Part of a small language model's weights: untied embeddings.
Each number is 200 + 40 x the weight over its row's rms, rounded and kept within 0 to 999. Layers, rows and columns count from 0. The size before them is the row's rms in percent of the matrix's.

# q: layer 8 attention query, 64x64, rms 0.155, rows 0-31, columns 0-63
# k: layer 8 attention key, 64x64, rms 0.152, rows 0-31, columns 0-63
# v: layer 8 attention value, 64x64, rms 0.172, rows 0-20, columns 0-63
# o: layer 8 attention output (transposed), 64x64, rms 0.168, rows 0-19, columns 0-63
q0,073,220,321,191,233,130,213,215,213,259,254,193,171,159,190,205,245,251,188,178,207,193,275,145,149,230,232,226,189,183,139,217,170,158,226,141,202,168,223,257,231,201,266,208,196,237,273,163,252,166,213,218,186,188,208,209,186,105,172,185,131,167,203,224,241
k0,068,215,133,222,223,180,169,207,245,194,135,142,210,201,240,214,202,164,128,259,148,209,184,183,202,216,203,209,206,155,237,245,190,172,207,244,229,186,210,199,205,146,87,200,213,274,207,219,161,151,217,238,257,212,140,188,181,125,280,246,221,267,235,126,217
q1,064,187,247,206,284,303,221,226,237,225,183,119,148,202,209,176,237,214,235,222,170,233,221,166,161,186,190,126,227,207,193,252,189,178,251,234,194,167,105,231,166,220,204,171,179,176,194,122,146,221,256,238,229,219,146,170,162,235,226,207,121,151,196,166,193
k1,076,209,199,218,129,185,232,303,154,172,231,194,223,239,224,176,279,239,253,156,228,291,238,243,214,179,224,166,281,170,207,217,164,190,125,171,178,236,168,201,161,223,202,183,212,199,206,170,226,185,204,140,159,270,249,253,210,239,221,241,172,145,166,253,173
q2,065,211,208,192,191,194,262,167,122,198,307,271,209,227,198,216,167,213,201,219,181,190,244,235,255,222,199,224,200,218,243,196,177,159,197,278,203,267,206,220,223,202,198,245,167,212,152,328,214,179,181,188,162,225,195,211,241,172,170,250,307,245,255,213,189
k2,099,197,181,199,249,180,167,156,259,218,194,120,164,194,214,206,179,187,133,225,164,179,135,93,153,197,222,231,221,194,243,201,223,164,243,207,248,175,229,236,167,202,167,230,168,224,232,183,126,144,161,197,200,182,189,160,190,149,295,159,171,248,238,132,276
q3,071,215,250,165,227,129,168,242,262,204,187,222,188,214,237,119,198,186,190,219,206,173,294,170,196,266,171,217,207,174,157,252,172,199,207,271,276,167,256,252,187,207,232,220,254,217,228,178,218,155,163,183,180,210,173,191,159,114,156,272,146,186,218,264,237
k3,053,218,116,226,155,298,245,212,192,198,191,230,218,219,170,151,146,183,192,180,243,221,225,220,241,208,201,210,247,197,238,248,158,117,168,196,191,237,136,244,233,161,208,193,251,226,218,178,278,151,207,152,217,259,227,319,187,249,179,196,227,195,186,144,213
q4,085,237,172,262,175,244,172,193,276,165,164,187,206,192,180,215,262,175,200,222,198,213,116,188,146,176,202,143,203,181,182,198,218,209,194,146,123,247,142,149,197,219,182,148,163,146,205,243,174,250,243,200,257,162,241,191,244,234,257,82,155,197,192,149,175
k4,072,190,314,153,198,190,211,181,152,190,179,147,146,170,178,165,255,167,258,198,139,220,191,202,201,177,223,167,157,247,159,173,213,305,189,191,180,135,191,193,248,240,227,197,213,151,161,178,189,265,215,240,133,161,176,146,204,203,157,156,237,210,200,291,220
q5,063,145,199,237,147,186,203,164,191,191,214,260,265,253,211,258,178,176,145,150,209,226,134,201,176,139,201,220,170,277,304,169,237,219,161,168,198,218,179,123,178,156,157,210,160,190,172,253,204,182,178,223,226,228,191,265,222,211,184,155,258,189,204,139,120
k5,077,187,164,165,236,182,179,148,269,189,248,143,149,183,224,221,155,191,151,218,160,157,150,142,163,230,223,202,201,226,224,212,239,167,221,159,223,127,212,228,165,202,197,222,131,237,192,169,123,160,191,206,213,136,193,110,179,183,269,135,176,192,291,164,240
q6,094,262,216,172,197,147,176,254,176,195,195,207,171,217,225,175,194,238,210,247,221,180,288,188,229,251,165,249,222,185,143,193,133,198,176,210,259,207,299,239,261,160,238,232,290,233,242,138,251,176,177,185,159,239,239,174,226,171,185,254,204,266,214,253,173
k6,084,238,205,279,222,200,238,175,186,172,161,245,189,177,173,233,200,154,221,179,237,226,316,263,164,179,214,191,136,216,229,188,147,190,153,286,234,229,195,212,244,168,149,199,187,215,202,268,227,233,165,183,175,242,160,232,190,200,146,162,286,251,116,204,196
q7,076,236,207,232,181,192,141,217,250,159,186,162,158,215,197,136,203,190,213,251,243,203,151,155,139,245,207,147,247,196,143,240,194,233,196,153,159,246,232,228,230,204,195,195,235,174,218,142,145,187,290,218,267,124,181,171,121,216,264,130,159,186,199,144,208
k7,082,212,223,223,113,187,220,318,166,213,209,213,216,238,152,156,253,207,281,284,220,184,292,256,197,167,194,166,167,153,193,215,216,244,154,197,231,168,197,215,216,224,240,139,240,158,230,155,264,193,190,206,181,210,195,184,171,258,134,217,245,211,193,243,212
q8,093,228,186,201,180,147,214,208,229,190,131,226,171,250,201,179,222,175,191,260,222,251,186,83,200,235,201,234,202,180,155,226,165,169,229,115,166,250,202,290,182,179,212,186,195,226,257,244,148,186,244,141,178,205,214,144,209,208,217,228,126,193,255,254,281
k8,071,195,269,184,186,155,164,204,235,195,240,170,132,252,144,234,128,211,244,230,179,160,197,226,222,169,248,177,242,191,223,162,285,262,194,191,249,214,143,180,218,249,122,234,238,176,139,193,174,216,192,228,223,194,146,111,148,163,144,189,255,227,166,225,211
q9,130,210,192,227,230,212,241,228,267,218,210,227,174,215,171,211,182,194,163,149,250,221,189,231,156,209,238,77,190,197,231,226,239,166,225,173,126,204,153,243,211,228,205,124,173,166,134,217,215,221,258,251,169,165,141,172,168,249,236,166,271,111,201,156,238
k9,099,227,201,164,174,169,192,243,176,204,171,153,251,223,203,167,205,261,149,237,141,184,219,230,223,200,231,161,291,201,167,195,261,220,157,127,150,195,107,249,221,225,248,143,217,169,139,173,212,211,284,194,183,180,128,135,186,195,208,148,226,128,181,202,205
q10,104,170,254,190,226,136,205,144,207,222,207,257,141,232,159,160,187,185,170,283,211,205,165,118,209,281,254,223,207,204,189,230,212,233,204,170,309,225,261,238,204,229,180,215,260,220,254,187,153,156,152,195,151,192,257,171,175,172,143,198,180,198,248,235,238
k10,082,189,182,211,180,263,194,91,146,198,226,186,243,208,212,170,170,200,230,255,160,105,235,249,225,175,220,105,186,226,270,164,206,261,184,209,260,180,173,211,217,216,180,183,207,169,231,187,232,195,232,202,197,130,175,208,106,178,192,257,251,256,196,141,209
q11,121,174,171,218,233,192,253,197,288,203,156,253,154,221,160,194,195,140,180,219,157,246,94,141,150,212,202,191,195,263,147,226,236,197,238,155,180,198,174,201,196,226,166,219,189,161,176,250,175,202,220,172,235,115,189,147,158,163,192,144,233,152,214,139,285
k11,114,160,122,193,167,189,180,222,251,201,229,186,165,211,148,173,154,261,130,233,169,196,160,149,169,214,213,180,234,187,153,193,252,177,174,120,144,105,135,225,185,216,240,173,253,189,181,171,199,170,264,197,215,201,155,136,196,206,253,240,215,116,257,189,235
q12,113,182,144,246,237,197,231,206,252,181,216,221,140,200,154,208,183,142,165,129,193,238,154,172,147,186,250,150,153,266,206,203,257,153,188,153,130,210,188,208,214,246,196,206,192,114,160,287,204,185,241,225,182,196,131,133,193,191,188,257,182,159,237,141,238
k12,137,212,196,115,186,129,176,221,248,258,194,156,160,182,228,202,150,273,174,209,140,237,182,139,171,257,184,175,178,178,126,220,283,187,265,155,131,197,145,255,156,190,257,165,191,188,203,174,165,175,237,173,180,199,197,125,221,223,223,157,175,162,243,203,224
q13,107,187,237,215,243,258,157,219,161,215,245,216,286,225,216,226,249,165,235,193,159,144,164,228,209,122,206,206,186,276,220,175,193,233,188,241,260,211,224,175,178,161,71,194,229,123,178,226,229,228,166,227,233,181,209,224,230,134,135,152,205,242,188,183,166
k13,098,211,226,295,218,224,140,209,270,185,239,219,210,276,158,114,181,183,207,161,262,216,155,242,195,177,269,245,185,179,202,160,193,106,198,230,194,203,195,138,214,189,207,231,216,226,118,200,249,209,126,193,209,228,263,206,222,228,179,191,123,211,222,191,247
q14,126,213,175,187,229,159,199,216,239,250,187,253,120,247,162,213,215,167,91,258,142,239,142,122,149,206,195,187,158,244,212,230,253,181,211,149,171,136,171,230,178,213,215,238,228,247,248,233,179,182,242,184,201,161,173,157,165,155,229,201,207,170,280,194,260
k14,120,190,93,199,173,192,217,199,231,169,187,209,196,205,156,181,174,220,183,249,120,220,208,175,163,237,177,160,262,205,151,231,266,173,243,139,153,157,160,249,171,171,239,191,244,211,242,162,181,194,261,177,273,180,145,129,230,211,220,205,250,99,240,191,219
q15,092,196,149,194,191,190,230,101,252,201,125,176,188,264,183,191,201,228,171,225,172,159,256,205,195,241,223,160,244,205,171,220,248,171,185,138,119,176,125,239,173,228,214,202,212,167,250,201,185,205,290,147,152,239,144,171,265,203,245,232,274,166,189,213,182
k15,098,207,210,126,226,208,184,249,232,153,143,187,226,216,200,192,176,296,222,173,101,169,241,182,239,188,131,231,242,211,184,222,138,213,218,290,134,224,193,231,189,149,200,176,198,151,224,200,193,263,196,199,204,269,169,231,197,266,204,175,200,238,113,155,226
q16,088,273,185,205,150,306,186,181,235,198,273,200,208,176,186,208,138,162,122,230,194,187,163,179,194,181,241,230,266,265,139,187,175,211,199,133,163,288,136,191,257,211,209,151,192,179,154,201,198,232,194,164,270,183,131,176,227,159,183,203,232,206,214,225,168
k16,094,255,277,258,204,229,183,218,268,200,190,169,227,170,168,246,215,136,150,200,192,161,216,242,209,129,136,195,226,203,152,172,175,213,177,196,171,172,184,264,289,238,176,184,201,142,195,208,236,256,244,150,206,193,139,204,170,109,209,208,187,234,120,175,144
q17,102,153,279,211,121,182,175,147,181,201,204,236,235,271,148,190,196,161,207,238,201,208,205,155,230,191,282,233,206,213,219,151,134,239,267,251,305,237,233,245,224,208,128,224,226,241,173,156,199,153,207,186,214,204,248,201,197,122,164,196,246,164,203,214,190
k17,105,213,183,262,209,125,101,247,215,188,186,265,216,247,202,213,190,148,188,205,201,160,200,246,182,206,209,231,272,189,293,229,154,178,170,239,184,158,221,247,212,185,243,147,235,224,200,280,305,183,141,203,147,237,221,245,163,214,181,237,207,168,201,178,228
q18,115,180,233,200,286,213,166,173,170,199,166,200,249,204,233,241,234,185,225,186,201,170,149,214,247,188,171,220,167,216,251,196,160,232,186,248,256,212,288,152,168,127,97,243,148,169,208,224,189,223,138,255,197,201,238,260,209,142,166,210,197,297,171,200,159
k18,121,184,193,213,209,234,236,96,128,217,264,269,183,204,176,189,141,80,196,202,232,199,159,188,193,206,267,199,195,253,236,164,219,194,176,176,278,222,216,144,167,203,153,252,224,217,164,228,228,145,107,243,215,151,165,186,180,183,172,207,233,207,230,203,193
q19,106,161,233,240,165,209,187,175,195,212,146,210,246,259,213,272,198,233,301,209,176,195,161,172,188,253,88,209,164,174,212,233,237,220,167,146,124,145,182,206,194,205,224,136,156,187,197,174,204,271,276,220,163,215,210,185,231,252,203,160,150,205,171,225,136
k19,103,191,162,220,196,181,166,143,223,204,249,210,191,204,144,208,111,142,209,159,185,214,193,180,153,240,204,167,142,248,204,197,223,272,129,248,291,257,147,186,197,188,137,246,209,215,147,230,204,184,159,192,130,134,125,184,183,239,175,136,239,182,220,198,235
q20,092,196,182,222,225,212,267,260,235,233,137,237,205,227,214,199,177,210,296,166,195,190,232,257,238,219,165,204,243,190,162,253,211,208,173,243,115,195,137,194,224,207,191,203,165,182,192,281,167,208,224,199,210,215,120,220,238,291,207,179,202,199,73,222,171
k20,097,170,237,165,174,234,312,72,188,247,257,196,183,269,203,232,220,239,216,213,165,206,201,275,232,224,185,222,179,246,162,175,244,231,221,190,172,197,207,135,188,285,183,237,195,161,128,209,191,197,222,202,229,196,117,223,185,172,180,160,208,213,160,193,153
q21,104,204,200,242,203,195,171,232,244,179,177,240,195,172,196,143,215,154,226,159,224,190,157,154,134,173,213,181,236,157,167,226,162,204,176,186,153,266,134,195,298,209,172,140,176,214,242,262,110,164,241,164,213,142,225,220,186,183,243,122,160,177,151,231,275
k21,108,167,214,216,220,230,214,279,258,154,143,175,231,234,226,190,287,196,131,183,174,203,180,244,212,152,205,271,251,156,139,238,161,221,167,170,209,155,188,231,236,194,253,133,227,242,151,205,187,193,223,252,207,176,252,182,224,225,163,240,181,86,183,208,154
q22,108,199,179,183,147,183,241,168,251,152,265,257,201,172,203,174,180,166,217,209,260,297,209,281,164,213,216,177,219,220,187,207,213,189,206,206,198,276,161,187,156,215,171,198,193,186,74,185,227,206,219,228,234,189,189,195,149,274,126,272,183,199,165,220,122
k22,095,264,233,163,194,225,167,148,202,251,197,201,178,201,231,265,145,197,187,164,220,213,202,244,245,205,110,165,156,208,144,246,232,141,189,260,112,161,184,222,103,220,244,187,143,220,153,201,249,152,194,217,115,195,257,173,234,214,179,190,172,234,168,223,208
q23,088,161,234,201,311,206,113,256,213,231,183,169,246,215,175,179,221,213,176,208,182,147,151,225,202,238,238,218,200,236,226,211,139,174,241,177,305,222,213,241,121,105,129,294,220,205,230,236,237,197,193,200,194,208,169,246,221,171,192,188,206,193,216,184,203
k23,091,193,171,222,197,215,235,214,178,198,253,257,275,155,169,199,173,206,127,228,255,184,178,228,193,172,236,190,209,234,254,179,151,138,207,177,227,229,188,135,244,168,83,203,212,181,192,173,213,157,217,230,265,163,130,280,207,193,193,231,253,236,211,194,100
q24,086,164,246,204,268,160,177,181,199,205,135,170,250,233,242,219,253,258,179,206,213,176,203,239,251,244,199,263,202,229,228,166,172,186,103,196,193,225,205,153,202,161,225,251,198,182,208,246,205,243,180,226,183,220,278,292,189,176,217,224,141,224,121,99,214
k24,101,205,201,205,205,199,264,124,133,170,265,274,141,160,197,199,125,85,185,227,201,207,146,172,209,234,237,228,184,230,221,127,230,221,223,182,228,248,196,152,153,245,202,261,166,221,202,218,167,131,157,226,206,180,141,219,179,191,189,199,251,234,211,251,235
q25,087,200,128,225,213,231,236,215,254,108,186,190,190,185,205,227,208,215,201,222,242,262,213,191,182,213,175,192,286,173,166,298,188,126,167,139,139,220,137,243,216,172,255,167,212,256,273,233,175,200,278,209,212,179,193,203,201,255,213,265,158,202,202,247,201
k25,102,208,213,128,208,236,195,221,181,195,163,138,212,219,168,223,239,334,156,200,188,174,190,253,270,211,99,236,225,174,157,251,145,206,154,255,151,192,155,144,212,141,220,209,209,174,202,137,172,181,227,169,174,215,248,199,239,196,226,154,175,190,151,156,215
q26,096,112,263,206,211,149,143,166,153,169,188,237,204,164,159,213,193,203,231,192,183,165,176,178,188,191,165,181,122,279,277,205,197,313,194,216,234,185,218,166,239,158,163,244,144,231,241,194,216,202,134,234,185,237,200,201,212,148,133,137,195,232,185,231,149
k26,117,195,172,287,214,164,210,157,227,208,260,228,162,183,137,210,184,98,213,191,229,181,195,177,169,189,261,158,200,294,258,197,204,209,193,214,252,182,221,179,210,210,163,247,264,237,223,222,256,152,194,208,169,177,115,199,156,194,176,222,311,147,177,220,182
q27,096,163,315,207,181,226,192,179,188,178,142,197,205,257,151,198,274,233,258,275,123,186,161,214,201,236,201,228,127,243,209,190,229,285,174,211,175,178,232,194,211,205,180,178,173,191,159,148,146,231,233,178,223,153,188,176,187,95,191,151,191,201,152,207,161
k27,123,179,191,302,178,168,174,194,214,124,259,276,185,238,176,165,144,98,194,167,165,221,185,198,187,156,207,201,167,224,256,168,183,230,102,246,250,214,184,198,177,183,159,223,232,241,220,218,218,233,154,208,233,202,105,238,171,180,175,228,273,185,203,216,189
q28,104,253,141,224,157,192,182,155,220,146,218,189,246,179,213,214,144,139,155,188,217,180,180,231,174,156,218,222,222,280,211,166,150,109,230,220,236,158,202,240,134,158,170,252,269,196,127,195,230,197,150,140,247,195,249,189,222,153,175,188,249,276,216,242,187
k28,088,214,141,168,204,182,119,220,186,98,260,214,233,194,161,250,148,197,194,190,262,161,203,187,187,118,183,174,201,173,208,253,162,154,178,216,249,191,212,287,223,191,185,162,186,165,237,243,273,222,216,151,219,250,265,227,205,177,177,194,232,199,153,143,124
q29,095,213,237,153,110,168,261,148,198,217,242,194,148,171,150,121,181,183,204,223,196,283,210,134,190,188,219,211,229,187,160,146,242,233,244,193,255,188,170,198,250,234,211,197,175,232,222,203,164,100,164,157,204,168,172,156,233,145,214,233,232,187,152,206,290
k29,101,162,267,161,191,195,200,300,184,210,120,141,183,234,199,175,267,270,220,199,227,212,228,219,205,210,217,200,206,173,177,246,254,176,175,171,102,153,176,291,221,185,233,139,228,224,212,213,177,238,231,228,185,284,248,172,203,245,246,244,151,187,186,233,206
q30,098,228,170,246,181,247,233,179,292,149,228,178,156,136,189,283,193,145,280,110,205,155,149,225,171,135,252,214,230,199,174,244,187,227,176,243,185,226,230,152,244,191,182,158,148,225,177,206,209,181,183,180,219,168,197,200,171,179,219,126,245,211,119,180,184
k30,102,177,239,275,183,198,225,151,252,222,179,174,194,282,220,202,277,130,184,163,109,148,116,165,197,166,210,277,231,227,221,219,172,238,190,226,241,128,228,228,187,249,159,168,245,209,212,219,210,195,168,255,227,200,183,183,227,121,175,178,186,220,267,182,182
q31,096,201,251,158,146,241,256,144,154,164,207,209,169,230,211,136,161,207,284,170,187,241,197,254,231,230,184,177,129,192,235,150,239,230,232,265,164,176,277,162,198,297,166,169,176,203,180,178,216,172,174,193,206,190,247,211,185,221,195,225,147,275,231,217,119
k31,097,181,202,162,131,167,183,139,167,240,249,238,144,199,221,228,182,176,250,157,196,257,182,133,158,233,226,125,157,224,168,205,256,181,234,160,224,228,211,218,150,279,217,248,196,285,203,225,205,204,165,214,167,205,252,167,201,209,216,188,173,182,298,195,295
v0,088,198,156,234,271,154,164,262,179,202,145,196,191,267,192,182,146,231,188,184,165,195,247,249,209,225,200,226,212,199,238,207,188,137,157,205,180,103,204,226,250,243,127,172,165,183,221,162,185,280,244,232,187,184,116,191,141,191,227,289,244,228,230,220,239
o0,092,218,174,214,194,285,264,160,219,188,228,177,206,182,158,193,148,123,193,224,206,216,183,238,212,170,150,279,265,166,166,238,210,150,173,255,250,208,155,199,159,209,120,166,218,255,187,227,201,151,200,142,193,205,171,179,176,292,131,169,215,262,153,213,152
v1,104,228,212,159,223,184,127,236,156,231,208,220,196,173,191,242,189,231,195,236,221,260,183,171,268,226,206,182,253,232,195,170,183,221,188,188,184,151,138,138,274,188,258,193,245,205,160,174,287,171,128,271,149,253,274,199,132,223,258,218,190,175,229,262,197
o1,117,199,163,258,206,288,219,239,259,198,253,231,260,165,199,227,280,284,241,182,204,230,175,138,193,147,155,221,160,244,216,180,223,201,269,197,195,234,202,183,139,190,131,247,99,184,181,203,213,273,225,261,196,190,181,189,212,163,182,191,183,152,166,190,185
v2,101,269,205,276,197,131,184,292,191,175,211,240,92,243,169,146,212,118,188,226,211,245,225,234,204,225,222,175,182,251,203,156,216,241,139,192,214,189,174,210,267,202,220,213,263,185,250,211,213,264,214,216,138,166,207,209,168,167,144,225,239,230,159,202,240
o2,112,197,228,214,218,248,180,205,181,188,213,190,106,182,150,203,197,176,226,204,213,126,254,218,215,165,196,268,266,216,187,212,224,167,159,266,266,186,131,184,187,206,198,176,227,177,202,251,145,259,179,224,218,172,105,110,160,250,161,205,238,196,124,142,169
v3,095,179,202,89,217,188,281,256,193,175,182,132,188,256,228,234,229,253,196,208,191,218,148,204,227,176,190,197,234,147,142,192,242,217,206,258,177,222,278,183,158,320,230,148,171,162,199,188,200,246,192,198,238,159,236,181,190,169,197,209,131,187,195,151,251
o3,090,205,175,219,224,167,189,164,228,215,215,251,243,172,148,235,154,123,183,195,142,192,141,128,210,206,219,213,218,246,290,233,155,175,234,187,263,225,223,173,166,202,125,252,213,234,263,168,171,234,197,190,192,143,185,187,154,140,128,195,214,244,282,261,204
v4,078,131,194,194,223,176,192,108,212,128,183,263,181,140,193,171,176,236,172,198,216,162,196,237,190,166,200,267,248,168,239,241,186,145,172,188,198,192,187,240,233,192,147,268,188,234,143,298,243,262,246,257,263,219,201,267,246,181,243,190,240,172,192,200,189
o4,075,221,188,198,135,139,203,228,180,237,177,170,232,179,226,227,133,281,275,140,230,230,283,227,225,249,158,141,193,211,176,249,235,143,240,182,179,147,226,218,207,225,267,182,230,197,213,174,271,110,117,170,189,246,211,210,226,213,189,216,208,201,227,230,242
v5,085,209,223,222,227,156,249,182,227,210,174,152,253,221,141,201,217,215,206,218,156,185,315,189,154,218,227,206,281,243,134,210,247,230,172,206,171,238,154,206,231,198,297,211,219,238,250,188,264,197,243,191,181,238,214,206,316,200,209,234,165,193,176,238,260
o5,086,208,122,179,227,270,176,231,200,143,222,232,205,234,233,190,224,258,196,131,209,206,171,220,195,214,219,211,179,194,192,172,200,3,225,179,184,196,235,197,206,209,165,135,169,179,160,168,217,266,212,214,215,146,260,172,205,181,215,221,155,243,210,193,168
v6,085,199,203,172,264,236,221,228,188,263,156,137,226,139,249,230,212,239,187,220,153,170,254,167,315,165,202,212,247,284,233,259,205,204,241,174,202,85,210,197,134,225,140,206,164,160,238,199,214,156,239,222,235,221,192,173,162,179,218,195,237,207,187,180,197
o6,089,182,277,178,215,253,207,186,157,193,226,161,256,214,203,197,148,128,237,235,193,241,149,175,197,195,246,286,218,155,168,207,157,307,151,175,236,249,204,138,222,172,196,209,235,260,200,267,223,206,139,183,128,162,182,146,157,168,225,234,209,216,217,246,183
v7,097,240,143,240,179,183,182,218,204,178,193,213,194,252,188,131,133,135,198,186,181,153,232,205,199,216,310,214,221,195,187,96,166,163,226,191,234,178,203,211,245,156,256,165,238,255,219,150,233,225,186,162,184,254,280,190,253,198,206,256,172,210,179,190,107
o7,096,212,200,258,127,216,256,234,177,186,217,157,199,211,229,205,232,174,190,233,226,192,184,242,162,229,128,168,215,138,223,200,189,115,171,236,142,112,109,151,221,299,209,113,193,202,175,218,190,230,229,167,214,219,180,207,187,261,222,152,240,218,240,248,193
v8,077,158,235,236,159,192,154,236,187,168,250,169,214,166,219,245,170,175,242,201,212,174,159,213,214,193,150,196,153,253,183,177,188,276,183,175,248,226,228,158,290,262,185,113,246,206,147,209,182,160,145,162,219,171,195,159,175,114,114,155,163,184,227,151,163
o8,079,205,200,242,239,195,188,184,155,227,238,300,178,216,243,103,270,149,129,214,197,161,128,163,164,177,186,185,220,178,190,157,196,313,163,161,227,182,221,193,176,237,139,253,178,182,236,166,158,236,180,230,231,202,240,157,162,167,179,175,137,201,208,196,168
v9,085,215,215,213,204,173,187,254,221,163,212,198,190,204,219,211,201,209,153,128,205,132,201,247,216,154,153,151,113,169,166,190,172,197,161,230,205,178,238,209,223,250,222,178,180,144,240,76,157,248,204,185,225,127,154,165,120,139,221,245,236,239,202,131,171
o9,081,168,242,223,249,249,219,160,169,222,208,258,233,210,201,173,239,129,220,225,160,214,101,215,218,167,172,215,225,185,250,199,213,245,192,241,227,164,164,117,172,256,112,196,137,189,249,212,155,244,162,241,231,155,144,197,165,150,186,142,221,252,155,156,184
v10,106,137,165,207,167,197,204,149,160,144,204,221,151,131,224,143,182,176,165,198,220,183,198,186,234,192,264,238,174,206,289,206,204,187,159,168,186,192,180,188,138,243,136,209,161,270,168,207,158,220,234,172,247,185,198,171,147,158,227,204,77,213,250,116,189
o10,104,189,187,167,208,163,158,176,213,252,174,190,188,185,229,193,155,224,194,257,215,253,239,189,185,194,220,263,216,201,216,204,181,258,166,227,255,184,152,170,154,126,261,238,241,275,315,168,205,166,224,93,226,256,224,147,233,253,196,253,175,158,219,218,192
v11,088,270,183,216,192,181,236,239,175,197,234,182,307,166,161,137,211,223,173,184,173,227,253,165,216,216,133,160,190,165,143,210,171,170,200,206,163,83,133,192,216,218,244,145,242,160,171,140,269,163,219,205,206,221,252,192,186,188,152,273,176,210,167,172,182
o11,091,157,155,138,226,220,210,243,154,202,117,146,207,294,208,177,287,219,185,232,137,206,211,246,183,184,175,247,198,152,176,155,281,181,178,235,147,265,193,198,192,218,210,163,159,203,221,176,190,178,163,190,218,106,210,220,194,220,202,265,195,279,234,165,228
v12,096,224,188,203,201,183,242,208,200,269,169,202,199,218,172,145,209,206,196,261,193,192,281,227,252,153,269,228,183,219,248,190,172,157,256,143,211,120,183,240,195,190,226,204,223,292,301,144,165,190,238,216,230,193,202,182,197,182,165,216,141,208,170,96,145
o12,097,204,181,148,177,240,171,142,241,77,227,223,245,196,150,201,159,168,229,172,159,240,228,170,201,275,154,248,213,188,121,163,210,221,236,220,179,240,170,187,179,195,207,97,171,184,163,189,227,206,254,151,131,200,248,163,221,215,221,197,264,207,218,185,139
v13,084,162,181,169,198,164,271,252,157,272,233,120,168,188,239,188,195,218,190,184,223,240,149,211,209,182,174,206,160,125,135,217,203,183,209,175,221,148,227,82,174,225,214,194,89,168,267,210,133,216,188,220,222,181,166,181,153,218,199,219,136,208,229,170,210
o13,090,152,228,224,205,250,243,188,167,176,258,199,239,201,166,186,255,155,186,248,129,192,174,178,217,168,194,275,171,214,252,179,183,184,248,242,319,257,249,170,154,215,91,227,186,212,208,170,165,185,220,207,227,163,162,222,182,166,134,227,215,272,213,185,158
v14,125,259,195,205,119,152,239,263,214,216,167,229,204,196,163,303,228,175,274,204,193,239,206,203,168,172,242,154,125,124,142,178,156,256,230,213,171,214,216,182,201,213,250,208,249,169,242,183,231,200,222,185,148,230,207,194,184,209,144,211,144,228,167,98,184
o14,126,232,201,156,199,183,169,217,191,148,145,193,215,283,238,173,247,184,147,234,119,121,251,215,170,285,169,175,270,215,153,141,153,193,159,235,183,183,179,209,253,212,234,154,268,183,180,209,172,204,247,166,147,181,175,216,220,127,279,201,175,214,191,229,211
v15,095,221,137,213,246,195,84,210,181,138,212,212,192,216,199,192,146,200,197,201,168,198,197,195,230,184,282,211,237,252,222,262,226,144,186,124,188,129,216,181,239,199,177,189,218,198,239,193,269,150,207,287,295,132,202,198,199,228,245,184,241,162,227,200,246
o15,085,222,211,185,217,265,227,193,160,185,254,158,151,203,210,200,217,189,223,247,228,257,202,173,207,142,198,278,217,202,179,200,236,151,214,233,229,269,193,220,182,192,130,276,197,191,174,227,262,152,150,193,186,198,172,78,200,274,119,252,220,153,214,254,170
v16,098,219,193,265,160,194,224,261,191,266,208,167,216,210,209,111,166,141,206,200,183,256,224,237,190,178,216,209,199,207,196,92,200,228,178,238,217,201,150,216,199,192,180,240,242,150,257,193,177,186,175,111,245,141,202,205,217,145,272,212,239,201,140,140,287
o16,087,213,246,192,263,167,162,218,141,215,167,124,156,173,161,208,206,198,235,239,169,114,235,211,232,210,175,178,241,201,225,140,200,296,181,219,239,199,238,161,213,191,224,230,246,197,204,203,168,208,236,255,92,223,246,167,241,165,207,183,267,252,165,114,192
v17,107,195,210,212,125,166,175,228,185,223,132,165,243,203,200,157,175,159,160,207,224,154,194,239,250,186,233,223,189,234,209,155,151,235,250,228,197,229,172,216,182,187,212,189,188,306,140,218,72,263,188,106,255,218,201,196,218,207,192,152,146,213,244,155,179
o17,117,112,233,187,141,200,196,165,247,155,213,261,243,181,194,131,167,154,226,162,227,163,186,186,219,213,208,188,172,256,252,175,148,221,196,201,155,169,210,156,148,208,189,163,176,222,216,171,178,236,246,179,224,240,301,285,225,177,223,96,168,245,210,174,146
v18,097,203,221,180,197,130,208,317,243,152,214,146,186,181,229,184,217,206,147,169,166,241,235,218,170,239,149,183,200,133,186,201,191,203,188,215,166,200,174,220,214,225,266,179,148,96,241,182,204,256,224,232,130,187,163,199,198,182,276,181,179,147,144,128,252
o18,085,217,194,219,253,196,236,133,121,216,157,220,189,222,152,141,204,135,271,208,106,196,157,185,187,205,269,179,170,245,230,144,201,159,217,240,208,218,167,154,148,166,148,218,227,222,226,240,175,166,170,227,219,104,150,163,215,189,158,226,251,249,159,185,233
v19,092,89,232,119,195,140,210,148,199,225,201,239,221,163,230,200,138,238,187,157,160,182,212,171,273,212,255,246,216,209,194,231,202,188,171,174,180,161,204,150,237,263,208,177,202,247,198,168,221,217,142,229,247,171,211,213,138,208,150,315,138,231,210,177,228
o19,097,191,167,196,125,227,177,142,168,173,250,230,151,202,236,184,181,189,173,221,177,172,287,153,166,210,136,242,257,254,253,167,150,169,209,275,256,208,208,185,227,203,139,167,271,189,131,179,192,124,159,182,234,239,234,240,190,154,174,232,180,233,239,247,226
v20,093,174,204,196,140,199,238,198,293,93,213,214,222,159,233,299,238,170,230,156,231,198,188,226,188,164,162,212,275,110,152,184,237,214,248,185,180,276,250,232,136,252,165,230,168,139,187,230,178,193,199,221,240,188,150,190,171,204,188,212,175,181,176,215,187